Weights of a small GPT-style language model, trained from scratch on English Wikipedia.
Size: 25 layers, width 448, 10 heads of 64, MLP 1792 GELU, vocabulary 8192.
Each number is 128 + 24 x the weight over its row's rms, rounded and kept within 0 to 255. Layers, rows and columns count from 0. Numbers have three digits each. The size before them is the row's rms in percent of the matrix's.

# layer 14 MLP up, 1792x448, rms 0.0295, rows 43-105, columns 224-447
099:139127049122107079140118132127122119095160168158121128178122151129164131096112162122141156185126136139157097089121061146109147103123125100157094110167118146119127121165107192178103123132151110151164137141107125128122085102120065076087167112186084120151104161115161143114163138162098114171132101125106125143146129133067137144139129141135128133123123147124145157100125147121133118099143103107121146173140113097130137107180103123119179103107118117133129077114103135150149155162107111125106090145173126124093168114140102146160121119097132154152078123107152104144146115132130140143107134128146136141161108155144136143095138133102141115126130126140132143132153125136129085115129
089:121076128065098162143116101171145088105177128105115147157086135084171107132156096147156094113110109120112101138114106102136131101123165131072133129148154121119161123136144093103113091116130108134091129062098139137123168165138102139137094115120109115169158109140129167106130120146109124129137103158136141120144150122165164130106174163110111142114146107143164149139161109108094130110122113122169125088147126114117100144147130102097102108132139139121097126134112120176181120115088107147150103171109122135165164128148122103130138130132148105156141131093125097142126126076114162096096121139141133167161144149092141113146099146139096130145142143141124093145173160096159095083126
088:134159134092205139124122156175180107149134108141149121132141155113067090160152127141104097100129140121120087116163152129137111136087180161122129134136130145125128108138160124121181127126136097120119121120130115104116097140154099148120076128159137108195135140118139143111136137158095127121168179126121145135130099149121151131082151120157099110111130123072137130074142160070100136106109143100097127117107107116134139105127118139139137152090102154143133135117138099130078154135108115131136121150129122128124128105129149126107096136125092074107141143118141108115100142127101149147075138078109117136109135132118143119124099159138120120202145161105105118160177130095138136115119
104:123138131087157122150074114102125112134115164116147161126146128124114123156146126109197148103123153145169103082095110100098161119149138173145162102108135104145130138141129120124118140117084124065147148134149137109128116124088102134143107104081106123126130116151160128143081091159148167137119125148123138161095110118117164139107144115138128134158126142112126101121133115085173108094154138157129143131134127124084134099110125131164117152145161144159120099101138094098129133102083146147139096151140140115149136146095111124149112144131138142094148154092135091137147139128131120133102129105124142173135133144113169065112160119166118103121136137126138139093116123116182114132131
091:086109153173179130146147145178109137167111125101164154135117138098106088116179131100122122132154102132079102120129130087124133139139103105123108124157123139108136161130133176112180132123135103144115138111089146110154152098108137153112128161135165123108119096113111092107133134126103124142126177100121170115093092128135139169078121127123154136184130101114110137103124114138152134159137123132112106127089121174138121085079099110170152137177104167142150140135101138159146151127122156138125051148074131114118137123165120120116161129123164119151151201149140137116123108112124174124084093104123146127156111156136141145113158126141090125117125093139118109118151145105176165143095
115:120136142122170139160120160170136123126107129170106139120185136119114105105123171186129124133129163128123159136087123164133129137120120107113113120128131134140107111127154147077116099099114123143136161118109111126088138133094130108126133141127098146141141109116159119136131140109082092142136169111094135151095129131154178136115126158106091117146160143134118149152130140134102137084163149109128101142155134076107139076154139134094115132102147128119129122142140069094143106095110116135106141135152161127087113150119115138114108105094089121141119144107149128093049118140127175080110131123126123099094159128142130151153117149137141139158124112101118135098109131096150091107133
106:082125153131101130179097120141123131124171114105074130147093147119138078134173090194143125129141086139092106136105127142177130136087162137101143116119130128150128125114159129107127138092174115145145136096156152128114188099118149104104142143133136093113125158121104126137117110095098114129160148148115108129151146130090149143106130141124131116170104138106119135111135150120135117098098119154106140119121110141136123149135137115126137110159128133136092102147093139130144112138119166122146133148147136110130129132134111145101135125093120158103085155109074079143124144117140114122086120136133153098182109161144108139128155121124101138116112136159158106150158108133173132098144
083:131103126070116117141141172151119114159143136088161117132141154122085138149127106130132135145138152132145124076080133115149133153168098130140130133155134128146159135142114106134168125139139085148145142179144156124142103143129106148147135153110107134168090114204154180139106094131120126125093140108152133132113116140106104150109127146110126120120114144105155089105126134099161131148138159103114120109077115150141147117181117128100112151112130130151076107111120119122137067085122082116136100155151118122133172087161098096121093170092139093113141123102145095152153087087124133135050107144093153141121103130166151126117118127117118123136161140163125129130142118099137118115136
099:109155165069134125128101144106178163123141111132128133155127179118111125131158105131155138132122137116121133127145129138136077137116133098130107121175106122171164114126123151118080163135130131132138110131125142105149118113132134164161117122095120135142129161140131157148092095133079118105128157108094160093154124147134180155107105119162123118096116138120132143140182128124116103118158145119145115168168126126133150111139084129135134109130094147164122120143125110091097116062147094115091144185135121118123132124116131106116104120112094122122115134089120080128102138092156122126122166131158161072129109135134148136121118122105122150153077163176166155124181143092124131097104
097:110142110142149132107122137115155133142114119132123137104103153149159101162169169181100153093162147116094120158172129152123114199131156129150125132123103080113136116129156129087124134105137138121112127121126090120157172096090141159092108149127117109154138120147115070161128093133103150137141131092139131145131116165130134122073137104143102122158126105074111102075196141098112144126126138116104143166147124100125114106119128115134138155143143147121085113147149101109134150102128112148134107108151122137123122146113171144133084120107127121154140176123105130147129142157057150109135132143078080097123094103143201163122159141140127129139150123147141123130167121133146110115153
109:123120133127148151145098126133135165142149124150131183125155144106105125135165119116137109131120106089103154132124126147108133108130158128133125090135133087202155096143162155127121124174117137095137163128150123144115068085119111106144107120121072096136112145145168099142132160115112156127141150149094178119109117100138121101150129113126150132105145122095133161154125129126057128114114171138137142121089081106138107153093138137158129170136126140125114123119152156125117134118138108128111113156128147137157120151117161133091069118109157149125127128095113127077092144090146142066162116115127130127093121138132098076101139149108134141120127126138123144125117164118142149139130
113:135125117108135122122133149105130139144136110130095112192131128112163118094112106118139141168110138120108142096158119156114179145110098119127169102100165141113138110134154139151113114140100126096098168101132123147144122162080107108171135140132099144155144096139166141134133079150133134120116162118089109124136112145114156126128096083149118105100138172134159164130136133083144079149180113151099129160129149096139126132111126089112129124137140159141075103187123139175123112149129116087149127147147127111159125121112135146106144119084115148121140127127121118084158127111110164126160108120159151140125144148155131097145138125149170134161175135136121113105130182137122075087148
112:098124126122150074132158100122104163156114134156139141153133198148132167136138125157140156129161151144153169104164082127101137139148121109130135099122126154143159109173161177117148110124139115154151111155128132114140111110108126113139107137145133145158099129128147145117083145132145101149119147083128104110139123153106160104093158102146104115099089182141151099110164150118158134119151098178124098135120105104131119160174122101108074107125122148139099125158124092131133062115113107113125116125155118134126178145092128126108082127129136105124120139135112065131100092095095128116168105134101126124126095172124183109118120164151151117115142176165090128117119117116108072115123
109:121101185088127136130122125148134144152117096138100097107147134135092094152153108166153151173128137139074115127094138144115129113144141055108115112127095132128123095134109143152098119177137079080122140092161111109146072125106121146096111150091086138129147124171130133129147127068099094156108154127164116140100100131134135136152076113120102150131185091146146132155125097124161086178148130117094134115119103150104143140109055133144129089127139158120145124123100149165147144158142131139160175159134123147118163183088136138142108155145158087146143139115119100119163126124155097098130133143143099144142139130127115135124112114105125153119124178161120157109099142074141141135145
099:159157143099135169134160127192135135132132169142123116137157127130102170113095106143120120137103149163173068125126102082089122133117124114081107155097138143089109084139146138107099155138146099097165182156086069158124143121122110111147090125162137121179110161152171098131089154147122122144141118150121135085155122116093093142132118115144129129132136108155133144112129143144162160148145125116133124182115120105135101137136108118146135165092152128179102126122062111150109160159110140141135126137161109119135143149092094107085139173155127133114156100111121131115098099136106094115138093137106126118140128121125145101085133135128111098108130104122113102100146125140133109109125
094:094150170100130094085097098155199138152121096102169130135128147118123126121136134132156121134149152154139084142126152113126124115135108121102136169107092167160167091184142128096165127128096136130149132132102087135108067100120079165104080118170119135144106091149133097131107158165139159110146148152130146158140161144154121100076118131090109155153177137130115086121131097089152129096159154076122134135102084134096108129125116129163097129121134105122116102144107130158121144100085116098064128167146142151129163117126129103123151141111122124141136143127117129093163120110139134127157097116102141116136104134117140119109134112154100134191112134153106122123164155126147151138094
091:131124143093131111111109143175128111125142105148105177137163111136144137191099072124130111107137145115099123102116146143101131143179121096145099113128132107121129083136135088162154138140116126145174144108158159129155137151077130113122170163108131136149134084132134118138131170121151107129125147144071185168161123191115099122126141113123137179133132125119142157146124125137109123147112172136152109143108101112113168142133074117130107133148135121119076120144137103134126079116118100101147108152112108156090133149146106129178098098113151126116152132135156136104123097154140136133112136171163140179143106143107134101146160135145159128099153093115122073139112118127144116105128
106:111116090112123132131115128141143118130165131108158149111141141114108137130138146146162147116143127164116123140112139161098157121103147117150104136155088109131163109129137160122142136133112111132139152138115138179133108140127087126090090150092143133148082137127164116155112162193130158097115150150105149164127146106109115130153153123133093093138131140112113117092123113096135144101132129108111106150118089144121087142123137099125130105143145124148102136156139125151130120160111121160162110158119142100107134127156159090155167138108097143139114163130125134133147141160098131124082126151092108092164109173113131109071142111090094116120138164110151097124199124090120112134124
110:109085172128167153176102125146173115117156160096124110160126148122120109097107144130103165138173113147131119111145134160145087145149158093100114160136159091118118117141158138136129112120148155095122115122176101101171141101130112132158108148134121160100128167147158124164087132116129120162137125116138126146136119126146119131129136140118106068124087127099100129121164119143171125176149122138097164149130132099118091102135122083150137090138128124121078133115138107176091134094126138146156129134133147129107166145073139101108143110110157126115098162114097126151087138126106104097095117142160113157176073149132122094147120097111116117171151137110142144077139137109130089119098
114:114149097116119120139087155171117147131147125142106127122132141125187127106128135178136133140125118123156137128156137149125139130095138102149172124165125096137141133119099164112101085155132112138110139116121147103139130173088102107102137135117115111143129096130158096140161125129111129145148154125130115141112135126163121133104126105144096140117102109121167116119110103106110112139145146146133093121141153113127135092160118108163120145144144150146156116127120143140117172106148093125143121176097134146137166117153127107136124160153111132144104133128159114165098106105145127157126137155130152129126117132132143128152114111154092131123138122107098126141101113137141126077148
076:124151151127125154128134080124107170122132091133113142163106113114120097159153131144140178106132131079137169131138108143135146099144142081122111132148145083102138091142164143112132154105087081109120117116107137120154109129154138131170089108108102145106156118120143074136104148148145164119117110146117123106117117103088125134150173115079127095134157159112125141142182115164139107123147134130121097148155109135152081103088171126144120111169090066129127140172152162102116081155122103094126133136128154141113141154094139153124166133093119164137140150084117105111130129104136099155107080122133120129110137163103088122103153116143097115135118125156131146146133112131175117085123
091:117118118131127126142087144144112083090167129114152127112164125077138138165129150142163146140138109111108137102100114144142077136138165116131136128132114098094156110141110129147080085154159114095134129110129114131129147145125117072152109136110112127166091171205132137135141159129088122130138092114143123098143106116108111165104127143112111156143146145133076152105159118135118129114143171131136163105129092088086127102097092093124122140138176096157116094117142159156119180111038148152160114172133123123090147133085103133131144164082173145158103134111127123155138121128089149099147104139089137137107118164108158122106151160124132122142143108095091081161145156116094124123105
098:110105159113103083115141170096128131159126168156129131154128130166151083144096106147115172094124131124136141138100139124145133143189101129115170111145118153127139120124131151151093132124124117111189124158156109097115142100077108120131118162134070090125141139149145182191176158142125151124091126139116132175159133078111170131126117137103105141153132109138131180124119130108136123147161102111150135135073137104103136133137139089129111130148129134167125074156118132134133101089134096117070122137146140157167114090099148080139140142130105136122138134137099107128120125095165127120125101080128131139121115117142121112090116099113125159149179102117127134096154134150190148142028
096:076157191152125147141136130138102144106125129131185143134137163075140107123123149111146124122120098096110074113101091123168117135143109104124074153117118136135142096142183127084102152171134111112117104124120142112123092118136148082115098155132173125132141102145125126146099151150151152120088154146107150110130107131099127100126157152076126125128131108139129110060167134110150136142144118146092132131106071128157106121128129123137163118129153146125152091144131139076148148083101102149142135147171130171139136145139146104115121108145129137154064122138114144145130145131169178137094088121154145113165142176166133122138133116129132128154139124140125124166124130110096141136099
096:118098085135142139129152107129130172112127139175104138161131163121123144120127128118108088123122114143162062149116084137142127115109132139149128105153112128123152144124109132121134112159124119114091174128137125159156151138065112155124146127111129119135150129141143173139119119138155115159148143140093128100130109112152143159103186096131092105140111169072125143127083134074112110157097132164101108115067132082084090143133099134151103116135145141114117101134090131131107117144167111085120112107154162175141144137168136130122168102114176144128116141110149130090103172133139129112157097115135125147203075126130137130126112124145137128100138104150147154145118114123172117110189
108:124121142159148155128101144132108110140133110153141151122108112149114074167157121141106094079147136133102077123123103161130106146114125113148132087131109139097118120138175127151096144124128127108124144120150128120128126135140142119135125170100159114160076107135102156108089121105134129089124143075090137121128099155112131139160145107131156150133110121105150112148142120131118101137145132135097090127116078144162149145113123123154131119144196158157173112155118148106155151125142076164147108137117125092135108156127108160181097141144101163157113134088127113104131137148096173139099129161127097068151136149167168113127105153106117139117134168140099095132141167094119164108120
080:122092165088150143123151182164165138146144120103139128153111139107156135150128136118141117135114127102111144086117106130120135158135137118141074200113118102111155075117094145116077120140128110124109138094140132103139125120077099116125085150107170154133119075157170153119107151147117143106100170097137127160113148136156105139098193143120108135124112121149113113118136119083158126147132158110142123138144105152151133107131084128126150143148096155115089133149104135110141172129120136141137128123129119120095121150165129084088126114126143116166089122098100125144130100101141140124082137135113145134129146119155136108117140102107128119156169131125136127131179113129120135114107
090:140118142167140163125172142128148108133130132121163166080097142147135110143152117124138120121169147154123131110150102144123158118098127154099144118143140141174132139153128103121170116120098106136124149105111087160127132092108128139171075136107156095117118128120144128110141187121094127119131143100081146106125141145160148136127144089109134129130131116106154132120132081100113090135125120121136122157090115132122099149114105103150112131154099100146091133150117145167164095115157123138137099116097135096166139122101142113128175155126136156114157113136088117117137152095131136084133108148124144140114093161110145123144088132146103158081132161142101102092176124129160141121085
094:167094130094137114110087122176150117121146128156155175133156136106098062141147088133156092068114113133123137132143136139101139120062161134126156138158117134102147146136166131134175140127109127117115143116113102140099126121141089113138069098126100106207141116154114081161138178143126125117136169116114136127123101108123136151125188116139134128139137114123076161089138100111100131106095132150121129118133132104131097172120142112177092152136123142153135107116139157165144155125120114133139105112159125099136159130118136151135142154145101146132133166090137124117136133134120153105152123169095106125139139160111121105095124135157112152117129139157084101088152110109147118129139
105:151093107113126158115147184181102112117145143113116135166150137091151101120094132133135119128149146137152123097172159139110120111142182127086099090127166106125129082115175113156106095144166139155113116145126135134136079124113107148096099125155137143185091141131103102136122171133085102099179124121068136111091121134138116095130103129111115121116122170122093133113098115126162130132141121123138143113137098065115055170167092120146136117134106162117115139187113144124109108137167111136124106135104147167123161092163136111085143112158152141151122126129133159091133180118121103151097120142145148106146149170134124096164102148139130121131142151186132119073143123126129088119101
094:136104124078160133129082145157136148126145101137132110135189146098094109147104165152155123090093078172117112132117148155139105120110155123138099131126138129126149134157134141150147114145093149103120115134091147131146120140114093135131183110153139095123082128147192141129084109152125152147169188135079117137124128138138146135111161149142151163112120116082145136135174097146131123113148124145076103115130135100166131106107125110130096169082127130150144129158112172149090144132114107116111090148137160150125143107140134142124166101069105138156135115111164082107074156136115176126158145158136161076120137155109127094100126119140097123175153120154143115088136124122135117112159
096:095082091122112116131133187122138118123144108099069101154136125099121140128126128105113123131137179140170101135137146111148155114110093153089133135123136114133188139127103164113113088118115168122142107130132103118100187125130117112182162132080133144123111124142162141159148126132126113129160157128110102151141124118138093137122111099124135106142126087098125101111147134109110120152189145112093124114094112132108130126064115105114135116143147138190147138145129143149122126100099138153117100114092124127105169186138133118122137157155131115156127174122105137120147139093151131127147137122105125114120153128137163134164127136135120137106154116121128122128141135134156067129110
079:138130136145147091129085139162124134130144096128138153133150113124150115150125114144134100105140154146159114095148078144123128185134093101129095100130125094120117139152169172125171150124180116097137149144170086092089097121183166107117097153145114171129150098123138119159120104124132155120148128128102118068144124140080160124136144150108175087121132135115122088134119131146110109133134140167093150136116105140103081117124152105184104121152149117104157127128136155087149105155106081158150128100091150117084112114139140084082080136150100076136112107091136153128132103134134126135105144128133156147132148128152096109124155123114091072179126124127121128151140124127150155140119
098:159144132131112162091151126146121100129124100122142144145128125147142096091118092128152119145122148125133098106200075134147126151149102092122106083131141113125118131177106115129146092161114167136099144130104142130116104159115099181096139124115101112162128108161113074186130203145202115113146107161090133101117128135111145128157164111100104160143168130121126130105120095105107151151131134115136123174120124139131089128125095124157120144139143093166087109122107126165155138133156103115110139125122113157134120116093152121096147139132116098111130139110186085087160148150147149139152079168139135117139169127111168131122156096098132122134123096157120129114158157127153117076102
099:082122110133114160159093154107143161137172149090108135122101128137125141132137128186112106130171095152150123119138165107138095120096136113098139149190145136141114113115150128114137097125159131159122112104098110136089142119130140151103141129104139124132111137136151156122072120114112109166109117169126147119135101111116153137114162141130127129157079133120151062110114089117115143160116143148153150147151122133142125123127135123127160075143141133135136095133087150122109138101155113123125105135100110177124150140137171076142176158111086157111127145184135124149117131128126113137139104194088136111149096149157141130073135118118084110111138124135107143112107115134139142112087
119:098140108122112137132128110163154111101144098117110106148097119113170144127137127162138133161147145130116148127121118156098087110118131109111122151111115130131187112122107153119141148153106135138092154106105103128113156142141085095106133167145112088122105168109146113161099158137127144109169150172090129148166136124170087130114138073142119133147101123119131130146158149091105120068105138139123096187137141084116136135175136121134120114143139148112112112149151119180104143108094113104108105155115135124103184137117146121088145127130097150143111117132128112150096140102109108113114121111137146058137089177123098115101076146157123126154108158156130113112131118133124106116139
104:118158150146136114121132186103140157185156101184130107117140104137132128143124105154169147156145114127164169096175137149156052120150134165138180104119146130116145136101098137135100115157101114139141186135117094085136159133159087105137115147129110141120132072099121129115157149140095140090094159101083130148146146107131134116147122097102148119137166160094140144128121136104084143143124119135117162156127122120120115159174139078084137056140066118145112129188111119144102089137151142097105108147148126123144138122150137124128115173106087160175130140155163122143134092114135087163120075132123109121136149178143165104124153127123130094113142102140118106109167130126128093093120
117:124154119140157110134149141117139145094167131121118151129140113134100152113123141164148127106152144148120105081130109096150131131159159118114132113149138155093142139135129106065158111126124158147112104132114108147094108117120142092121123133117116168147081114165122116163128120120094159186155149119125134100157155150091087138112148109118125127130111066120147122102151148107095168157163125105126102099114179097091084152139132089158128118134112155167116132111139144156142143088160050138141129116118165106131114122163110126137140149098156099149096108141154159114129148141142113134130104129136150093134118150096119129114139120098091171132112174152116163134133178146161119130126
090:128113130081113083112104166133182101177156109128114155111112174124129120084092119137138129087086126189128135113120135151102142105118143126125121145170133120125138098140161140118141094151124105126140178140125114124109097134127092166150102120083109102150141144129123117155127143128154103102141148161139124116083119103126099120149151101115113133119132110114146105146138135076123103085138160085176158112093124126150094171159153105120126092152158158171109130132092175163170107163127091107122117101166159101157156089146134105088133141172101142172089112050121090148132098112133111141127171154116124165170122186126162116090096116113081129108165138160097127096150122094126125119147
081:149114164136143109122079138145155081104176141115128104139146108144129117115121130116142114094132131087129046075088083143117120146112146103126078137167147087109128143149148131153117104145139080148118118124128115111139146147118116143117140158163091158160133140142128163143120146160161099156163136083120134104123091157145160129170130174133149155121117168107130137099133147148118178099121135120101139133034136137108091149157117127144114115166180146135168103099096134121144092128101086154142103088111131079128136104136117148156151136116091127147094098117120101162132117182143140145118114135132139144142164122128132094110116155125120118140156123149112141101131187120138120134111
100:116105125142158089155137113137130123135129132158140175135130145126159141125163082129115131116132103180141104126132086146169149145149133123154128117138119147122148147112153152146131166135128155104106156147160106112140127111097130128131146140115126098131093124146117147135125154136145132084111127112119122143099124191133156114112118094133137135124087141083133104153109161090088133155122128144083116097095099126119136111147104114171102132128138143116091142163138140146120140155134106128142083107208142124174133106137111062129133149111153113171055124123110120142146125147121122074126148139131109129178146152154109115103119145140145140110177121148124105111116124115155130088088
079:120162117070149131149152099129168161158119113107155105119125147122078122150149120144115112097110091109103109137117141124078153103128159160109151154128130149126112126138116143154182138180115131113136122133107083137131176144142056162184135128140122157143077166103112126136112097129082097129148172159130135130097109165154142144091106125124133095142142133098150158112117140090117137163157145122122116168103106122134138099173166127158103115104111103155115116145123098138107099142108141154097118134121148120109120133107156157152092129124089107141196145131181114089105134119120110107075100105149131135127121123109153140101092178126105146123161146117140108080148134162174120125084
093:118143122115122184136121112152100102163143119137126116128178138143112122155124129109173166176105123152126140126124125178125180144116115111159098130112131125177149162176110102112124153142106155099121135140128111142103140165093091129106106170136177127111160129160124099123109176164131132102165106131118150106106105116111108159071110145104163146160211159136137157137115118085136073118105130105107133122133088153112120110094121119146107145151165101148112117108122093158168155116187128141146128145128132113112136153112105132118098083097111149127105113060117138089118111112122114096116073147139161101156095133132138139147129122159110141126100122161141127078132140111134127129162
104:104131106108127117132130123133170130121184110160181156142148144141134111144099162136172169156124066135106138088141132110134099141111123141130116141139134116103139089103129146129096153144140087124126141141095132121104109159143116123121139150116105135129123115135171113084115128131138143147138138142109167041111158142135139146134163146134117184117136133144139130143116073142130098130118112163154112124106090114146119142168079109125157099101137117112135123159077107078168123131128130124117121138106121137151160122138110111136178082104153113123124127119169107134107100123170151120121090140089149104138127179089156140148125085141136117163123126112112132182115120109144127124145
105:124126082092134172129091141123162083103134122141127109162103112124099124112127161151135173133133159121166106095118131143135113134106161093155103124108149114154112140149148154132149109122177138108118124135113112153110123132111086089126133161108099102137150135160136134097148115158102126140207138156113119113130155162108116154100098124114158136121154179123124121102138174146085085147153099103115118119105136136121130131125107118125113157102115182134102126117141123144106158103091066115079142103152159161136135110110163116081139113086150153158130111105109113131132169109120121139149139173104151145118087132154134095113107162089083149123151142137119144119143129136122125130106
075:146142105047117112133136114174129166128134160135158134118086146149086102135135112121118157106141151110137079110140163125106140191170112103121120074165139120124124115155149170158153110125117142086138101180137130109146107139148129137123121129083113139112137125122156115131128118141109124129141117185122090111103115125126131103085147121147109135139130159103168138169136148133125126098144156087124115132124149103129093103111144115158118138115117085154081114106133163047116082141130075125108138154155165145119150103173112166105085118113115076084110108121164096137078128091122092108112143127139136131131140123143121115104103122108099083146131117131146145147156111126174105093162
083:106103155113145120137092100152204130126140085138103082160100153157112126135080153155119133122111163145138145150177129103112146132103124139130125099124092145160159108119138119130087127099136178108144144143104114096080070164172094146119076163131123109115156082133086117142106151115101119094151155105114134170119137127113160158092100145088089149128130100137116112111139109114133091126113133115122150142140097139157118127125160148148126168107130162148150118158139102102180124150118110151134147121123143116124080134090140122110124128149108124122084140105139095098141105117133093105103115137094122139107143131137167097106092140125140109166144126144129126082149150112159122141142
087:116136140139124103125168160144087155168128141172089119166137161138143133170161125134155163132116129103135125127140113110175147160145116131143121135145152121138136147114118153118146108132095093118099106119151144110127145125086077116113134110095088090140166100146129154104154137090114115136122140115142147121104105118134103169111133154110147167168113121124130115097141151119174111150109152114119168092111103123072164107142079152156105155122173129135144121151117084117155121130103153153133118165198130131141096155087152090153134102136154075141122147113120114121113126080134142155170165140152142161137099119133118108116128070110152123148131163129139128133110108146193140145100
074:124112106140129104097143150174176081115132112145098118156127118089149137140106125124157114102139135147116104098121065086105149133103120104105134154111127109117133103164184140115128101133120134113158150109135155119121075160122127086085074120130124142151103075156141127132094121140150133128135146106112120117117139087122119086165135127095132103111103129151096127125131120152172122121147109187109144112123099104142085169121140115118131143138156148117157118110118125078151122123124118114155126118083179139136166141160131137087127130109117116124089116090123154140129096091167163125114098121124105148183133143128105131147146146123108087145133132128164118112130172121150140127139
081:099131161117144125133116103131147130137155169115134082118109130145184147108076124079129101130143096122148084139139096140145121148149160137103091173138145093127117127140083095145119125149129097118078124103156089110166131112140104163201166125104132134152115127155171168134143174130136113120119137150144114102102117130147110160111134126110117131169123122082154183123178127103106140127141115114148155127125132146109134116142112112122149098162092117115081135134106121140140107147118119154165121121154129115149122137121103089131132142153100088166114136101090087122149153133115126145115156115123181177155136128129158111104157165133145134124137108125114145147136104134133095071105
088:117144173127138144148148128110121134113163117174105152101141152119117119103127123095143125120112116118153130150109160132139165131092109095126128139136123111097086089129108072127126092091103136094162136115148117131131111171102110141138079154118157183109170138106107149129104157111154103120158102137120135205158125140117130133101083131102127111141136097152171159120130109140149095146133139145137154125116096116125120118143148097124132132113139149129107100161098124164098127119135086172118114095186155113131114179097152128084144096138123100124126149111141108137156080107110143139153136113157142134128133143138103115117144117172122120154125100117125134081167169097186127129151
094:122141107092115155130139128135094184133134160065142172146126161137133087148147058134146190124132133115121115079093090132168130158100123096116118110162165095105150127147131099124115124110081107111107124098133125122085142151129133110096068134129094103169086138110120136116158086166103116137153130146121087142150137097123126166116107127162155140145164137138121085139151110144145110162153131101110148146141110106101130146174147121173112143119152124135134101125100094127112108151143150119118106130122136093160120105090148153153120147143113110097116139120128142150122123119120115135165121107156112158136096124136164153092159099119116099089156157173137147106114136108153103118124
103:106151090061128103124141122164086136130142117130145187152105118112117116123102059134117150161154147140117139107105078114132155137131128129178101108160191091148126115153134118135156101131133104132131166137157125121099127087118130097124149109119132128153162142128114106095100118120133127163127115183145114116150156135076132156130128108131158124172130129109138106114133133157093133148130149143125118140134138142123160170175156105119126130115149161133144100156146077140099107128171079152094105174137123131103132169123111131144137109104112133141122167115147101130111143100096167147147105126133130137132164099090140115127155128128120123135118152146110108112113136132181153138086
081:117120092094126137100141141109175132137153120134126088129112100115146158103096127111175110103086104141113150094115102153156126079124144139100106168102166103167156097162106138106081121167098141120093146116112131099140150128102102117193096090128128126179080112155139139107144155120122106109116139153103149141126126141119105172134166159104138132122118093109133173085185150135117111109091180094100128154158095134171142115163126131138118112104087097131117127149111108161120116102133175125165153143155146139123118164117158092144177132125147157188120130115111070136124119099143140101139155119116143145126132150138160118100132142150131124103139172108112121111123121139123088080103
108:087144145100110122122091127163109114150131122153125118147150126108182113149130123144128176160162163180147103117150131147108133169136126117185143123143147081092176149138112123145082105140158140121108190145106098128114134145105114112110167121132113141168083098150125059112106138168136142161144153129121123099129091129134142142114125098115103158124159084093109124069121127107112159105137118111099156152149111118156108163085128128131106108113115149132128135163108148136134137096134134097103109129107120141123130125080110154163156133110104101166127191127148125159099125143116156151107121141138130141122103113107179124110111146134109108170138100102109137140127133145109129115094
095:124147094101149145185106153138177098152137093167134101157117132107085145160147130137130124111106127188155103123163128115133112143162147138142136118129157141137110081148139140119187119113122141110111175144119118159130122127118092193159126123143111101122112120141183134103125089144111131168188130134098102134140127114113137152096111123136115102098116132106143140109133157127150118147165138106064091097099113108144114125135095114097091085066128115117160142118130138129091136163139098141133118164161145159100109105126150103117108081080067141137132122140139128115096096139091115113108135096116165165130166174138126083114107194138110100150182139124125155148139101126183098102105
114:141162126107155087161087131126117083176176150109128120166114101139119135130098130167143123105166114118092119153124131163117122157120124132158132083113135063137147145117135146141146105165141133136102094127104121090167126128121096112153106158124136132173156138149167111135125173176125114101118138113129159092111155125126147159117132154080139145151116164105173143112128093107122113123114112134156155121072116122127164124112144097100116164100136157152127129105088089081112128068144070116092128100140142128164129154097061113151139143123098138132104175135129123115111137084134134104082120153106109149132175147128137119133133120105104137115125151167095131108128114151106125157126
092:144105154126120096128125133136170148148125120146164133136152145120123088125155125172137107097123115124113067136161101135104138138104145144124148130126103138078129135112160119081171125182127155112137138148176109180089134098134135168114117172140114145156135161140118105175108134137126112128151149129099122120090121134116135079097172106153138099131123115085107122120144130093124157108141148156089122150119104109167100166119102126185138083142126117142126128137147158128143132125108125137133097141124122108103165160111158149119111138127121148134133138077124111122116157132139128119128103121109115066159142139190123088106093164128085109115160131101118087100155130129162149107131
113:091101145149123147135156160111126091115112143136116112111155137110118122107161168143129120148137119128154142119149062098063134127079107125139121156114120127158155084134142156090083092081110096129129177154087104159130148155115119119131095085130082110122118104146152091150116141138164125101132177150116116128148140127149130203109105141116094161140146138112131132141120115125141084125166149111126128139140079066125171122164123126125155116152157166116158119132150086112113126155120164112127118119137212156116139118149150125135117141111144131161125096107134115089133094106094166097096123168138131088161133120151148113117146130119080144152140144101138106074167140129153101124135
104:102069107129092138126124121097136091143120158143092149143152161107151136173139157150147098138171126111133137090132088139116126133116144152113164091127153195154154094135121099119109111153142129150168145157139135138118109116097120077138124099137107135118091145133110160116092133120137112133118141109098126090123162164116117150102139144099097158157114148130124086114112161116139118138114137162150091080153080150099108136096112129095103178162127150101120112132138140117100120076130141118133130189131146137110178142084109157140152098069106141122130145149160092147123138089122128106126124160090127182122123131134112132127128176137150108106152133129113125173117103132122124090127
090:109098111111143110122132113131140211137106129162114135150130162143095084146139118137115138136104142166146126144134076110163168155145124136123118089095117100122127129166115104077089144097118102090154145107160127122131160208155145124142155116120127142152153146129145095163093116136159141135102152090104103084131105110132105175111119142114136128171091096141145080131165135132108147125166162112116144132111158148131153117137118138100101129105108150183097110124142102128114150127139104165138097148141162115163098144122126128138117083146114084209129105113169150123137116112116168123141131129119129142113178135107097120126128162135103162093130126121117111125132151133146107087123
103:136159105138150129158106097182136132101132124110129140131114154112105097139143163114108158170120152142123055128148140118115144127119098105156094133151119115180103094119153154078066169120122153121075125119115155172140111139096129099167131124139109101144177131119145114159157155144120126112105153091091147165122108147114157081096131111156157144089158093070142122116155150099086144128109181122108134124128094122140120129148089119144107153154134155135159151172134115165115099106150126129138120119177136114179124109114135175117134105106145133129124113076143145109139081121159134128110123157105171126118148127200170142115118143146148149164154134098133134119117104093110121109154
117:095158105126149115161148141103125112113151084166120182175130120110158147162171159153125148110129126123157082090111081154141140139140126105131159078135152100111134133137106152141123111113132117101149174086094143141176121155149151101143151107118104129160129114120141127125099102139083171144107164084142099103135092152094158140111141123131123147132080161097122094086133164127118166151143185162067117115154133096154157125118113117125129126101135161152106126153141159092147127124136127165132110128148126124116118125131155140132159159110092096113125143116132087100098097148162167118094114160109125169119142145103100129106154138137151147124122123098111094157116129119116088114121